{"positions": "rope", "init_std_qkv": 0.0493, "init_std_down": 0.0, "optimizer": "cautious_adamw", "lr": 0.00228, "grad_clip": 2.0, "decay_shape": "linear", "doc_mask": true}
Each number is 128 + 32 x the weight over its row's rms, rounded and kept within 0 to 255. Layers, rows and columns count from 0. Numbers have three digits each. The size before them is the row's rms in percent of the matrix's.

# layer 2 attention query, 256x128, rms 0.0904, rows 0-127, columns 64-127
087:100161135108108099104093140128067112097109168115134137133111100137195117111110157154209099135172100091152125157125176127102142156107116111151020091167114102115097119174156159073157169134145176
095:096138164090085182142125140120146112172165090136116143117171227138127171153153087112095115099122187170143113146105093124119098069092122135112173170089084114103162082069132112133099067144144124
099:094175099122098137162157165144135110142109141122226158115133121097127129115146082141063112153038139201105116141117088116162139136161140127105204088060116173164109109115121102145152122145112051
098:156129124125148131148052134153166145101122174137064099103164117165098126077185167147139208091126141080125141096112085136128173106159103115113149118201152171133175154167129128136123132081139130
101:049122120153139177097091191107093118124146146145161197082117132105119181099165120131140064099086135172140127093125113125133144107152138092063115133138128142137151099097160119101112081160143082
106:119144155184080116134120164105107119110156078127169148121154117108140156142082113080173071116113129181143153142132139105118097133125117087149037117099121097155138177146138162055133127100152143
116:125119151155159078115093053151078158102135129151112161099120094140127110097096180110143151111112143047114184145136195098127125106151120165174086174148108113114131168186140132096187144143164195
143:131166161131092129121180126090124082135145115153210186107133163095143147128168057097091046145084156174077109119111097164098114138106114122120116085066101109150116087095163090126126137128150067
113:123098125163116148141025072132067115123139131142092158106131080160138123092132207081152083078117153117126138137187157142147136201180131147165093123175099173136091164200087157095169106090175153
114:097108168131123149113108082115056148123133145082122122100129100096186076117127146106151167087144116079114146101147157128133175160150158135124103150138151138128104136144144123107147097103100175
106:110134142143111180197139165091102041069135104185161180080183191138094098093138124126081074194103158151110123143168136180128129114107112114079139146161112151149103117099105138173091137124154109
112:091155108086126156104152143089140166119115133176152215140165123135088159176172094091082048143157130169076167153090110162099102157157135114072116105112152121134122105072174146184104123151144061
087:073133114130132111171103159087164142097131147165142140105198180127060198111126150117166084204178143100138116120126097098145113168140147120084134149173168109108202151110219148150097114105130097
104:068159138094147116196154112140101129082131150170173132098187131125087168092133098149118132147144093145048113139130150180144054127145134167148088127171123089144145119095192152181095165130132071
135:095132099134134150107212133073161134123150138141158162131151169142085116155143095117076078102113158181066149148125088151153134135146110099106130097119123137186139065118135124135114143131155074
119:117105078122126159161177153093174120111120148180203201090163168188067136140190141106072104134119140164090157176107105162155114083129120117144132082176079095130121086181161159159127146124142075
085:118133141126062169124098150104136114049124091120080102158176168191120170140119154116145095160192125126131148105108164173165094203164116110110134189185088092092224132104126123170090084139144087
102:133133125176094145089140102127148119150133169094154116107138186094161167086168108122091120089050100090112104094128154138098151112107126101117166116052183168126151128097095149128131129119113105
107:102111107123131098130112118201145157172137193058153129119069099101174110116150147134154114125126061148158119164080082094106161113146129167180115078111094147144121139126074143137196179067122173
094:174158090118117146078160162166130139211104083064132113089089126072146122122129119084169107150130102145165103142092084129130142137195092085102142080131078126107186131132094095160099141115129075
097:114104117103147086173131165111126138110104122111183118141140112116106072095100141148119145132085106133083131174073097161120129128082190133231074136185115174096120157133137169130159130104121114
112:097183109141139133188103141142077046087127100127149124064141145133106139080136133124148184214104093188117132087156136173155138133098098115086103132109156112140096114119165083204078146142115149
107:102147179177081139149159091137103094108148110084132183156107161126087153092113109143146079178116093102098104146171144152115083150094081148170087098095145138096153111128148083110141148112150203
102:102156154162102148127124094179182154133094126134116114222062098116162119124142101157133188154072089151138170121114141094123157116169087134153173095138180094177123146108146146157143161141029135
110:178120163123109096180097110130144140121148168140124094139143119113162120143099082112117135083113147147086156150111127134131174094136160132137129160147132161135075135108095104032120120128110137
103:134072121135127145146104111142165188147158083123101125141142061159168105171125131088156191126143091144155135158074143146169127129104099121143113104126087145155099157117137093065107149210143124
096:130078095117097118150112119122116122133157144177117109108114152070115177110112185122163134116143141096123108070106159169129103164085109137155124095101111150131184113213062174146123101128155109
104:206101135133115080165075099128124139156147081112118129044173156094125156127155122102146091148103125117151101094121128160113132110094121118146114070100083090114138147086107145165166184155112168
085:094136125142130094158108091094134168138137104123135116105155063186140159146131104129129152130160121141159094162105085192172106121097093104193067137163088094138145145192114131105130182177127128
106:144158170153118123129093106149162105182102121093144165081108152132142102125142089146155121141072134113115107112115052094123145062109102046124153119060129115131149109063128103140130171115071150
101:166124064132123103108143140144147137209149113124138142066116141144148085158127088132161131114170153077175093070067113099149150124151177097181093130147120118155072135180125167089121133127115135
104:096106125145156144123113084143133148127100142162137076139132136147165121116144153116161176106122118124123135135083121064135150061156166174194211148156072173128092107108119196128156130114117091
090:040125168112095176134133142112111123135145151132106155123134098130154128155113095114148149097187092180129127166145164106146079118111165145105066176122134076098174100081167114158096058186145177
093:191103134112149133164102079133157158135109108120102091108120123158122113095159143180113158135132126057112090104118106105135158132112084179159216165125134135169135156178101180138134132086083114
117:139138099146103138099188191099122143153143162143136117166157170113153141168104092106119064116104151146065110139142081107171129103146141098152116057140114162143095077105096109095114161129152128
108:135161185124116088110136142144096121048130162097151081127106115098208138127067082132191132175129118144116129104104130137125128151114149128161031124123184113105100194137118084080148164091129182
129:117127106129102206138150180092162143177154123138147163125172199165110160125172108110098078139131164167123066149093068132144123128112166077118150096121078113131124062086108146169103137149155123
100:102069090127137145163174138116168099148138113133152189128164195141097106117158132118081091113135167149108168146114093181132138152095062097085147124077104113117148058092141138134097100168139105
129:088128113110129178151132161097143115113147128194151192091119177146114155082167144089079069138078149172114127126111147143144142101092093084049148105099136110131120108094152115143128063177157096
097:130104084151091220112096128148157118120151101178082164112186131134058142097148139159093169105154102127117147071113113107139170142114158086081189142134131095139129086107105200163122137164134101
127:097111115146170143143145119097126152109122128149190214139151208159085122123149142106096084160140136147113136133139168148098141143088104111073134136132132119142122109115158104140150072129135079
114:127157153145093147133131163093145142134142127195160201121170151162079153086159098102089045149138146183088073124135095161088112139119093081074108123118098106146133106061171129142100087164193109
132:161127118148102172100182154106130095132133127120189158134131201145123146142177100123048064090077201131103152117153116170133165084115105078099179098077114114161133067118140085146115133145122098
094:152159109092112118150142072167170118152163129107146114125150070126121067076132122151136133164166068153131136070168153168098144151126157128109115095127115097124107108086040149137125177117117147
130:122084106134102162148186147109158073098176131163179157123204165131095153092146127109088078149106155178130122161112093162141111078110111049072162096123148129159114112103121098138111130194132051
118:152127118119120135115162135136135168152158088110168134162160159097129154155125073124111058096108165187100092159117071137127120075123129088137099044057077167127095098054152083066131176119148052
101:232121069186134143158061094132156153165126137114113079105116050154147111124101175140161190073157121112200158154073125144147154117127164148167108100105106152130108102205144120087145148146124156
095:168131059141119114127127110183135166206200132078155094095103108122158106170125139138108161100113096095166068179078097113115184107115105111091116081063106183148080153148113116096146127189107170
138:098102121137112117151147147109149120113182122159217173117177171151101155115200125122048079119097154150093138154117081187127118075124128119108120115091118152181120070110113125144118114151134081
111:155123120101144107182137101118082138128073098092041137155121064141100129123057126137177185124146091148073100114123156113142115154096149167171088132137101119078123162147175171098155182090117160
124:151159120106177132118120105183119135126090177054084071124081057117196087132079120136176169138087078123170115105150135092133150113064130116123113128118104126116116200151112143103137156139104177
125:120140176127138085140122072147133123083113146109057094115101062114171131129072149130181149092145081095118148126164146110133128150149122132145136174125133123137079210151110119062169167133132196
115:171139132111161172166037083164103160110133150148092093157077078145145070144076130139161193101105089140134123133166123118187150098121113134113139149140154176142056135125104120083164144152136174
095:045163102139096123104211131147133107095116136090146105152100155088110123123157104120129150177141091113150107152111125134169139083122129114097146095147149155116057105114092072148127097132124127
108:090134149095151119080131183118134118111100099172101143097137146161079109163149156143137119127210170143087137087129133163110115203148158119086172130176103085085175100088139150180086124105174084
094:133118114076103133172123077074112190113125107135144159118194088116070147133083108102162112101141180138046103151071113131118098172126114148130106128194106134088125100113133161179115102162175102
112:085170085103174128161143137067091143024132171158148117124170093172108164118075173120095120099131148134084191106144172178175100164123170173117123142209119112128085113169102141118085135108134090
103:115127118176166149131110103120131153124155167124098177104100089147143083150147145106119153105092117092076128159099132119174178089092090135067133138182146139161098130134115135068153137143135141
101:074123163131134140105112071125142120110179090121181132131116073138151097106143077119109167085074037134053175126113098127136139125111088142118138069126149189140107132052121155100115146154101139
116:155174138112121110125175141112092151103118142077153164128176137050112150120123087170097057143082119109071076115121091111104116101090185104175151120101109077095166152095098109155095174110114067
100:159132144181175102162128087110099126063166132151144084116131124086138102117140140101092156059103090134113126157071128129141134077159101135136059078169120156173069105111144085079145142116092183
106:176138173116124128139135126159153126127116139116099165126130127101137145160113066154179117112154174111077108070166104083090087176084160117111110142118060087130210137077157133091094125127128093
102:139089132160117116121135147146089172188107140114113155111160123098141112108135153151112161183121116100134148180133123122179182151083176139135131160128123171135078135174096133089164129126141141
095:123149083144133101146139090150131129139077083090141094099104050081093174105138111069163120181141069163151104121082107166134063129164136131197108119123099088067137161099179167168074144156132139
157:107147120130093079152155149173140113093183182102187122097194158138128112112145131139152155119128120154170101102118087107156121112130134127139127086083074185173087164109131085101175087082093120
110:123119135103171132115114163098154195171074054118069137181130135128126181166094091132153129168186121145119160135113145164170101196117086142157089125167124090039126079120119179146076157130162139
094:096129163166110163101170119140124063141175145102180192149103144153158112153155124135149091138109137102057139174136074075080170100114106114117179118090144149155166150155126085152154130165126157
087:106142189152088140122156128139124063060142120125191183114116111160123132129141188127110122110077081062116157149137096127097134119188123122122115115137139137186176160150079097104128127184095113
093:142112119123180135135141094085114135206116105069161159113160159147103149099089105096161106127189147197158162124077139165157095120121121110191066130179131115094145143117114146142110142146141155
088:147187157113174102140134128102165178122076106092173135184107143112109149162088123133162105139202193178117158083138172138096103141133123093134103147160101136128130176103106157141083146134143100
090:194161078093160129190112123116179099137098114125165102109151163110057143147132078190126112133141127169150125065160121180081069147085133147130095173102099157140132128123150092107158096168065139
070:180143147184095151140138151096138116059100130146092106125133145129161120142136064157078084109061128137107132164106123112128107173063106115131139112073104128117124111114169147173161106085182138
101:114161104094128088175121118145226160157098084133121109119194117099111100104125106115105101116196082198148134084119142155157108131126155137169130165159080115084076109114111143131146128160107162
088:102155118103178070154187134105155144077138171157115164101168129122119123156112131116079163105130146140142098133094162134161165153100168127137145097140055129145132171120137081125151075106124115
079:106113123166119112153137147131164152117170157134079092128146181161135145122149149200092085158149142160220038116170096150095125154160107153167118089128128095062104101113086117088091144099146139
098:104118121143150097080127172132160128134085077132068099198106123128093132177101127106098153112202154111129149150095121135160103179144099123180165151115214111064162141107088178114109171147120120
080:122173131119129134127129139080135162135095117128167120183154123129061129181105090112152083121171138160160143195117095170083081171112090116147140132165139120138184135092090107148106107088122141
081:097134134123166109137162128118130139070088165092076068139140132115109174125096144176167184075175087074151062087115113163167126158103165171147194140100167161105160148116051126152109115085136110
092:132140190154104102055121125110030089115150133137104098151107133145124102125124127144070154129134135107087145146113122091137107136101115126169143107120138116119076144081134132102107200132135092
100:116113133097173120149087079093171191150163061108133158154159159165071152167142146063115115092213121121091185152135150156143100154140120098159183176151167080102154110110094154151093147196149114
069:105191167133067135144110142138098127069104066116136133152170132147051114134115096150157135110116093165128139149098078119161126093143128145191111125097116189151184170142183104136118106110154111
090:172084171120097162107200124113108121195150120130158175147121192105180163122160140156172070129077108100103139144154154072190104139096125127134101140152136162147105059169158095127147141135148100
081:168095161090168114106101094164181155146154133141060149163062106123165147133125147092120175097168106134146113153168109141083099153116113185137193160138186125106123143138156157093115183178167176
094:154117198140159177074153082138124155163199086145140194199161162178158142153159120075131061111107078124123143146169183096181143142117115120154172128095084110143128099118150110082094137153163105
097:140122100147090170118059094123163098148087151085050078147107147063168153145122153174136150087113168101124125112160120112063148133143184175135122138129173152158104107168123144133136140086091133
095:058139059170165117181170116155125078083096152136127138101151057117115109122107175221153102124085128122115184095151116134104176115095106079130062107121155159149151160113095125150122138141103167
098:127148181166143193075071116154113094130089162145165123117144120176087097169088175129104080109114154181126116095163108158125157101113085072137164110111095115150135185084081100092152127172145165
088:109158148086124123136121105141099113117093173158131101098092113153155121132120176135157142117094086131170136068128117153163136101127119109202089154110182154169083151134091166102170195137145191
096:093106134114156100173138115133116166086164169117119146084152120133189144054157212139158084193116083097187116086174126119130159144115129111089122081124076177097120116146132126111182119107125155
100:146215159104175164101132075170168141176128096043171195137191097127172114149071139121106122144126059119181099158101164099164112083114149084139144162133112155134083175136147082075142108201121127
098:158083097124127136110117147121190148191105187165110086147169197141101089138126083112070120131092187159170131110094110121132139124168138179120174120100069095141138124107119138110138160114074087
099:162090086166150170177169092156169150200148124119134161106194138206108069114145164130141092147128150141135117083132137136161126125095121107079145128130112151109111147154136155074193156203117120
100:106156094078102145163069138129083071146130120129059128109157060101161171115173131194165118156113094086093097104154174158128172121075190148139071112163120155186147130152097155164097091099149085
089:071175138149168160138071101123154131146118113079145159114101107136159099069122122114182074125122072162174152129147119157144120167082108106109108112095153109114148160134100097078141223164094179
098:133167101071171148137073136123158113122120114123145078053081086098142118153121142087151150110119116153135125122122087134190161126169139164102179168154161092102122126110144155184123167178094160
076:157151158071115131118135123154169157140146102105129160106093121136156170174099172107160187115134126138166149100086186129165122104189098143188166178098170123064110184116104199103166146114147125
119:126149095102142130159135154121144164145080106117138089154169163125085131101111132158171149185171128184165105107113117110176091167092125154160106074145098139104088106163117134119169115051181150
122:084124178154171169109099141106108079120115113170113153123074100119152163168100142126129059110115130085075181150150163124119131100153105128123152169168196110107171124133134149168102153195126104
103:112178106144099105106171129178140094111175179133140131095088163121138054099178115176122134140078106125155096078167081122167142131096115148099129113067088138194123139130170124150156035100094092
104:115121113182042059125175103174146133099209127127114140111132154141131080141129104191113190131107138146152094066131071083127119110160120143089148122077104178163104163130120119105170074094094145
085:054112170137178168139128106142066127104167107129138126132161152110149145157106151073128087088113112092091158176111178139109168092139106123133141122179186081072163131097116135184064172212164158
091:149102150132200135149075168088140108127066129098133135152106093163119127166093158086126107076135166146097130166076125148113149123116111122120108158160127153120127117110141146148057217103162165
078:145088201131170091126075119094171151183121116114129069116152125170144181134095145049106129091139142162170122169126096137175146168122080132165113123163120058116071118177094151130078164138126161
098:144128149152159130145084153093105123119103075124128204129136099119141166166104156081146091106182170130107195134103173164085097129105080119100091144183157091082176146086114174144085158181126111
080:085105164115192153159057087112149163112155124126086109105085146178138139158143153077081110096153134130097119112159121178147127121111097099093128108168138106141111101138092144161082220125110123
097:127117109123156073143086144115140130069095130102074076103144129140076141113070145135117140155199149138162108117131119145058088170134107120131152201139148064060129131123077164165081164159077100
102:139085149147167142130160124099106122151168061103152187104184147151137151172122138076103041115146136170108232176142149138132141140132103082105115103157127084137154069114161112137107171167186137
108:120106077143153131142116089105181156110164114148127129156100161133152156114119169126133123107149087094084174079183190129156131143093136137128144147126128088126194121189142185175061163137116152
112:113090145107154151147142116076180184182165078139167144170187152133065146119169173106121085161215122118140160141134142161120087144131118088150176116176173073086170067144145146188070130193163124
102:153103119142151171138110096114088159114202113110087130138137156093142147132124192118141074118131100097088139119176189130135142194124141124092154139112101097074127097163066133127086160116128122
073:143077150113127118105054092111162122170125128139113128128133054121128118137093146105144144090108125152130143118104168122109163069161109133166129187126127108122188159144143181106152193146148170
082:191116082101190175140146073107118141185118114130096133190125137138107137151157159135167108080104136098129160091162121114055102150158122098128140135148139101168125119103139184166088168158113110
097:066114088155172144154123112113126142177103093143124167165144152134066127124131175074132068135176182146098131157115123190096131188113076132095140128175150064094127141085073152170085131202173119
084:207205173133126107071147130131086135131161201098095102162121107124166130126066107125108214136148107112106171080118092108097090108169149109208124118145132134059134144097157141089164135130106146
096:141135138127089154115158141155136168138146187070128137135126104079176127123132154154158140143068084096188072123165169072111175101110166160116090128059064164131103125123127114029142119085067132
113:159192095094112087144112132172097096088136169129099100132111126073172100076124117202166151137097094111165083137147129073136167103114154165190062141103127157143126164184181137097150120092107173
105:075126069176129146135073073148112144140134163086139122116104130162154089104101130119116132124061105127157080107173121075140169133126089151123143094062111122139079122144101102066194171126046208
087:119124159134166124070148093082179167100177112159084177164159126129118147122185154114112199117189127134105187125119171124182085141131128139139178150143142121122203092162106170159078127179135160
099:167143133090149113163213170091130116094123105152107161133183143156068106106133080090114103148167119112113167173071128133176090123152185174141128155179142130125167079145173185163082114132125080
096:136132160088153173123077142100113099105070141168146078097116086086144153134177128115114161114168148133098089120117103124161139092102157138131188169151171089164138122162167145192108137163127092
085:128160164111146071132109180134134108093114104169125146086110121102115159097124110193124161162138119083094172161111108158139144096128173155150109133187082189126177113203205157143055119108141099
089:067089100147149137128075102114118159140094127110079155141083154152147126146153176146128130112097135157118102145183167127142162116077077149126190150123117101164074157147079096095153176131122172
094:122112076149188174145103123105142093115040107080178133113123136147127127119111154103097068129154135152156063109111167146123148153083091074124141079146150034112143079138118096123058150130132124
088:136126163167106141124096141088103144098101180139111080154112133136116122102130171139148093079114125099089052081184104107116150176135152115077162148159105108140176085139123136143138074058147102
086:109128101131187196142057109157062093112136174173138156099145137159146141097171147099130066150110096096127083122133142138143177157145080115083148076155095124200093114162130121131124117138127120
085:183178129127139079106171159184134162139071155113141098127136132126113136146100094124118176073138180160113148167087114094148081132141132100158090120105122149077163156113161079137151147125100102
107:052178072141175154123076055125139105138159122078126156164108120198141100165087160150124135139088165159118076109156153121129166107108079141104157116091084159172101152142067142118126154138136146
105:132129150109181172119124129090102111111111131123157104104123050104138191135105181159128137070143120131071121097112138176149167096117152096164161199183143127152114121139122113153116109157120127
# layer 2 attention key, 128x128, rms 0.0846, rows 0-63, columns 64-127
115:110148130170124096119098106142101063148157124085147138097125092154156120121094167140158118108071075138119090124171130111105171093154112103102099099108103120163143173184117141168147142161072083
093:198084103173158150158170118177150187135112160144122117105092157114097135100168132127075138094106150159085140187118109128156142103035112131189155105122164164093099082142159091100190156089117152
112:146115090126161099074081066027106142144135126094130128109084105094071135151084088119083125128176130100174090099099153158112115174125201167099144099163128103127157119152121154086144120100144175
104:125097178102165101110079056069111106069164128120130083165104124135128107125073185146187053159104144128143120046191156156116117141107072122100140144172110071106151111131126108116043091116146109
102:102090134157136132145109164163111145182131105146083110127102098134095136118147057148096164112156144088078129199078122158159161122112198169165168091154107114118125098143135128107153167110156119
096:167113102187139129076090104167121133133118156140046163121117127169125157062183136159164162127139132112089148164117141067200167098120155071146148138095087155132115097179161153147166173149107130
093:109142125064138178094106167159092056135074138160131096080077129134173109108117098130169144130106120101173165097154173071155116148108133095096122207155152152134140136151176139144132098127175155
120:158113105167113142183188188124212172107149103168131115174152156144091108158166063090154129109161143178097164188098104100136063101118152120218103136110067129125112127131118144080115151147169074
122:179130126070134149100094140135086038117075140137055082094082137138134092077141156201159181146122141123138158096135139097122143152137137097070125171128138083130160123109131182165149131146117146
101:113122106068136099189106156153097101073087106190099142126089112159176110116180129148139105207123091110064162100095198121117181097198081087148107168144129119147199083133138160159072110151113108
101:118101136129111094155097121094146142138116142135152090166080150144092112171114087111074181090139165196099127132116064144184134086156111110175106117110094118134103135153099121043168154098131148
098:150137135127176087144098104056138189160156138133127131128175094139110114144127092107078170134185149197111089134127073181125108170175146187179167099108113170142071166150104130067099152094154058
112:106109141163138110142101058074098166144133165132083114122099104101101100175103102116059153064170213173113099120133078131161121170131146175088180142131099120084129169143051144085137122111165150
098:099150103089197054171123116102147124104163113155152133125147109131096096172125068122126180131123149143144121180054078172153118118130136160158154144142116157160106098157134105122111173109151108
089:169115136102133104134091163105180162153158143131157146149212158183106180084184097087112140081160136182096108135091105133128087108133120180196120091123118123106061079136118107128128168131195060
090:108121153095154099163125148138099150106092089114110155112136127201132141151110090078047144106103180154123114165138088179192075138104123127135107140142171108155145140129102111104159134142183076
106:132080163122122141115080138092122100165086112133126100099097114156084148147160062095084139084180152192124140111091072165151081125119132148116128111143165109152097155155125164104134152105157167
105:155131100177107136151095141161163176108174108124052084157071167092155142089145147141143087137113063087156111136120138080081149183101103128098142145093129152132170097108155091097145130135141106
117:167130107170136102092170106190139092140176177137129125132113135134156102092140138139157126161111093069155095102136149113094200055147125112088129061098100142158141169167170079107160087151091143
122:169145149193088145116168113167143116170117101126099115134145167149152122081166115179162147123111104116142108159157171070089162096081070114161134147077146140137129127166141119111150095191086108
114:091182079124110176106142191146114085095197123128156146098165091117122139138079156113191148112113105099155088067114108102111128081205163149162096172091116170139126168151120111103178105125155157
101:100116140107162111172145139095104107036153179100154150184130093109125154142095120148120105110113172106092137179098178132132101085080118138107092179178176102110138129107121138152075157155112195
110:073114161130138105124202116040125111174121134067133127167147172128092188137141070072146120128110180109145087177109155120130112172109174159104171094139140144121114090120091153152043173116199108
094:119109190084177121118096148083153168144119133166178106113180101139086184139181157096065102175136112117148113155138165163143165123156153159074124096149148141119112085164105170106134102113137133
106:135097174078155105142132112074093210122069055189099156133108156175162123149150180091135146168128178122087170079128147126160146120181141114116138147175149136122132071168117163108099099075173148
103:154155164117169141140125111055081102149088089180119142148163146121089133133119172149172104177136120094115091142150143141191139137114141110083153122211103107188152145154102202137151110169155122
090:110176077119067106145114102177105082141107140104154087177159157115162123043117153116105166196128094163154149109166117137098082144136137175127164131075109105159089139120163117155123153105139103
107:138145120124123128159171135121157164093077147143115076193099184071159163190166140136126149117139108093094139147155153034143119170121118132091166145104191111192129112167122137136110163163115136
090:152158117095163154153164147126159089056194142138157154081222140078112140151136105160100128079180141143149167129131122152132097094158153123078081146172117130164143144122146128109171168114183173
097:097046101172187112116147062065171173086135166154113154134065102131130151138162117085147131120151153077076134142160200134109119142108165132114130128119112087154089113172118184167081119109118090
107:161130088148167132107097117109120137077101189113090183117128122146150079162100166138205173129103076189151128128161172153182168116163154114082116157097086157141088140145105146099111144106079134
092:066086153127119140073143086110094127169064100150151151078122125160179148145132182160120168177139123091171110097135138117130169086171120084073201108179109122131183145115089141080164083163127130
129:125181121147140127144182139201115091114143107070171137087184115126111125142146140140138094114127111163160116115120101122116140103094122095154119041065119225161068167120146057093183125119116134
104:123098167130153157146088093073178191115105114171100115160100117130128142148135142129114134177180193085105121118138126140141080172157146178093114181186161092089161092121099181124084099093151118
101:130165104155163095144149121107167139146158095072193154145104159177125115158135147127113150073146125140088127191082086121122116092124112093162105084101106156137107116080183104131153165111083086
105:114167119122134143112092091151131086112123134094133130084146127132172108089116213129165107150089128105087077099099122120061129115089062097102085109147163142114146138150102134160148147132062085
105:149068103156181110188099071097143192143182146155071124148110123161077173145153104124140188124162148153098093184075092158159091103124183175147148129107129159158105136100124159128120167168152121
100:105094132154130103149092112058122144118156094156110125143098107128076086127071048079114126125181174146122125146162114147191091170129193171188150112167101138175075168111101093119138137087158122
117:162120145141181148189095109119177192141118126113145092126080160147122159157145086143128157089119191169109143156097094152143126115136150142156139114131081132104098113132087122093166158166145140
094:051117150121129112146146085069076189123135135148086097122088109094092133123087101115138059148159104087127083112153186161084097151127162178088164158140140083143130093088112150096103096138184134
094:129139118139124184133092118043165193134090149103144069141110113148111102174146113061125122161154202168124138120160093191124121139175133175167152097189069110145099141141102108112144177106172141
112:104124096123189108156111091105126174155085125126130110144073114087124085146088074088106177090148177216140084138122067138148119151130128134139118108147084137107097142152126099068129200117143078
103:116130167132122159194121133094180153129140071173106126136084169183103181128181069164106135160141119129125165170128125161105077179143075171123116151171150088133148088096101143133079108143190076
122:150125067108182163103133103180103071149123124105072152069136148201153141127121179157147108128108108105179106112113090099133121096091075097069102142096184081140163148158193093169113132136084142
093:147146162102163105106087162127122125124089072161095135105065105168119106153157098104108165083144167186074148202078066193139086133078145097124108133135181111168111155123127103095139106097181081
099:096110116102167157156157133118128171076124064186118139113163130123100110139089091078166171066168131175131132201134109066157099123153135093114074119182166132179181143125148152134119137089132098
122:137162161087133142101101110201102090109119093094108166073127134152171084121112148158150144212075064136191089087191176119155143088135105141086112178174125092121140148152107084155191126119156175
107:157149169157141169103118129191127066110154144118158152097079129093189112090122188107177095135120052137159134107126150113146208134092098065097119164083093106151118106165195134119162087115097165
079:079130167097200185183158157097160165089096102123125102122126144108067144164155082098095161088124160178130172179103095194149064142153125141155157112129172163102088139111098054135123139116196109
082:103109136135138131054094142138067115165146153094143130106081111155134103062148123152154122082173125068111132125146160116128162153111157129114166179161153127142108159140115167160154127114141125
085:124159113174147126087114123117110156088158140164116116157086134098195168086121183190218085163164113057114126079156139099086191142128129157113096098115113090127169146118095180165135089141060159
079:129109082106166160059100155105133108125142165079097096117134154137198133104128183128186105149106072119181148080152152094162178068136148140132100111138092126156156110153165176135132144151130163
094:094080155110118141163150110072098140113083120131167116130156144153134172108189198138173100131139172072088120142157202125170173149142135126157145150149089103121148093156136174150073125095091165
102:115055131115145110159123145133089104166118111159157138145096153192122172126139165071074105113121188124062145167084098190105104142135104105058158090132166110141152076155155158177080122167126141
089:157180131116124118141107113147157092153127127141145103120165125114110090122079070188072164122138169201139178105070063141134130139122080108157131104109165154169105192084111089092176175166121128
091:191113163111128110119147176138081097107103161165197163101181101151109156094115125140088195074161160170137114148087094195172074143164154119120149155107079188133078142125107112110187145119127092
100:151153112084154124139071125125121090148134106107115154085154118134121135150141144128094142131095172207152099141091057179157085060119091148099123144187102110110114099093170076127170154125148141
101:147093176135126093153158091081116179175141106068192154113135162159143164098160183052112138164147157103202103094166145175166149137140135126176141052115099113093097071125142134135156129094155109
103:145150140163172150078149137119103116151142168095156134136140160134107162091127131122150112101160116081138107146090215083204154185095127164139135100149142090182163122117167100105098153126129137
105:117091139160150093118137123110127180065164104186097160122146137141127190093090077082155109050142150156105134153095113028101092148152203131153135135114106166142169125107140120116156132087082083
095:141159177078155167154179157121075162136106105123145142125207130102094135143148152086084108175166154123118141123176170141139125142178085127059137155180131132139126077092047117073114148133177159
100:115094117168162094077114106106143131156106157162064084107089075167140129132145089106177164065137070162119184148156111136152119191149105145155120151093150087136102134164106152136078165075072109
105:103132137121135132186130118057146163088177149137131154138200130105109130131136131066134145131139193159160101089183104151141142164131115117129170112167090156132137123178139084200085084151200160
105:188120164070137097112134149120054104109147139145167180133206114117139104169082112155117126067129156123139134177085183116151141064120129143072118146096177129110139121122132098125174128169135147
# layer 2 attention value, 128x128, rms 0.0687, rows 0-7, columns 64-127
085:113093140120150151103124116154100191165174126102122087029123119190142122085137148163106088105092153109183093119155124119147133129185114108115099127165199156129125160138129126153147166107146161
086:212093159100173098126110111138148123071144169155103126119177148175142130111090110171083159090153109130148095102078142138125110081097105128090203071085172114169131163065177071087107090129135084
101:059123175145100151079156080105084136111134081094095078117116124099133103192115166101153162108131103114111118119120132156071113097130121137181151153093089083094078100160094147137098173140109079
100:099132117170065131120088147094117109085119165138091119111146110112098121082103117140144195140155150131133117164129131123142086083132166203189158076119166181111077166123111119110165033149154150
086:179176129110118221131100146096137144131113159077158105125190181159161096100128117102088163176149089178099183083096161128173168081154163067178138166129095146106052170140104143107165087099174124
094:108136144129075151138110106105113162106121112111141185075076105103096146119105096148115115136120146072118151138104101107120155086146155093138111175178143138129207104174072106177196053176158082
078:136160131142147234161198057145132133097159105145134163133146114128132167225130084104140127112123175068159106128152100150117180125102090139151087136062129152095128137166123124141163150183169131
096:116138181079130179070126188152091092164147089159084103156095124102149139140115069161110163062112145137122155182129146129110083054132047134162124099123081109106164159094162098131153122089113152
# layer 2 attention output (transposed), 256x128, rms 0.0741, rows 0-6,64-70, columns 64-127
084:106150073123143189177080154110141091067179116135115131135064144112119162116129182061103074102123107147107102074147106028094159099178147111112117098140122110139137158156088109064185106069165118
086:101141177133169101129167110129132155080132115111137086104070142123154054147142080088119086121095130154089181071156139155097114156156125175138191150161173164155119132140131059133096108111127075
086:120129157135102093125148108203112129089099135159136222123126134069078157134110196107142088174164115076204112157132130087120113117140140109112058162136109170100166095104113148147111157149100049
100:102153145128101128099168161116153090145100058107080063167112144082095081160101154086126150119121095119153169141070098069132178074176096132130119125150149157143128096124156182199134106095139147
094:138166128147113166107088048163069162119140151103170204107144137117143145157100180118086083094122160111129113118164147147099169197106084148099145054086070079098158091093113163106222128101184120
078:134082106108130147134187124205112132177118102083109162056143114092094192144107172125153159138154135127182108131127144079075143142143121091199087112118063129035116149144153133130128126128131173
090:163152101143145127158084118143129113100152107175096193127139144129105132102102125112112084099076191168072132082116090125091128134115142152133091098153080206100118114187149117156078132049119076
100:082121144116109116117075097159140094134144125168082080068094113104128122100109179114131092144128120107151106186108069082120136125091175136108178100187130181157125089139110104176097117156081148
093:111133076186083100132087117156121118123155098113164140134129143105095144104103121072169095133174137116152133159133079139151083145140178100145077166106133119102153030168120117121116096153184129
107:101139145160143159175080117126098157134155158128168142145143089108160160089088180129118134098095182088109098157196119145119116121141099113084187112145144146103096143164166113150159071167161096
104:105077065103188182143102096140130176145163069137144112079123098156122142123101182149127100144131115100216112128146199078134178156154178092117146195128112127115103088157103174135148135135175168
092:102125067150086073089131121135142124114134127129135140162108118137093159120098165170140140078146121160121118155134182187118154183140112158145129180161097111093166098110133122170132152133124117
113:133111139134121176091135155131156065118078129174109187169146163133143126116168201167148084155093131128087122109068125140186129127047080145073189059152149126139079161088120167165148114182135117
083:175125174105098116103134136158100181089125154113109161100170159135128100160141127141150147156150138076125167106124095100195094152077096200120126129176108149119094082126084155155097044145040078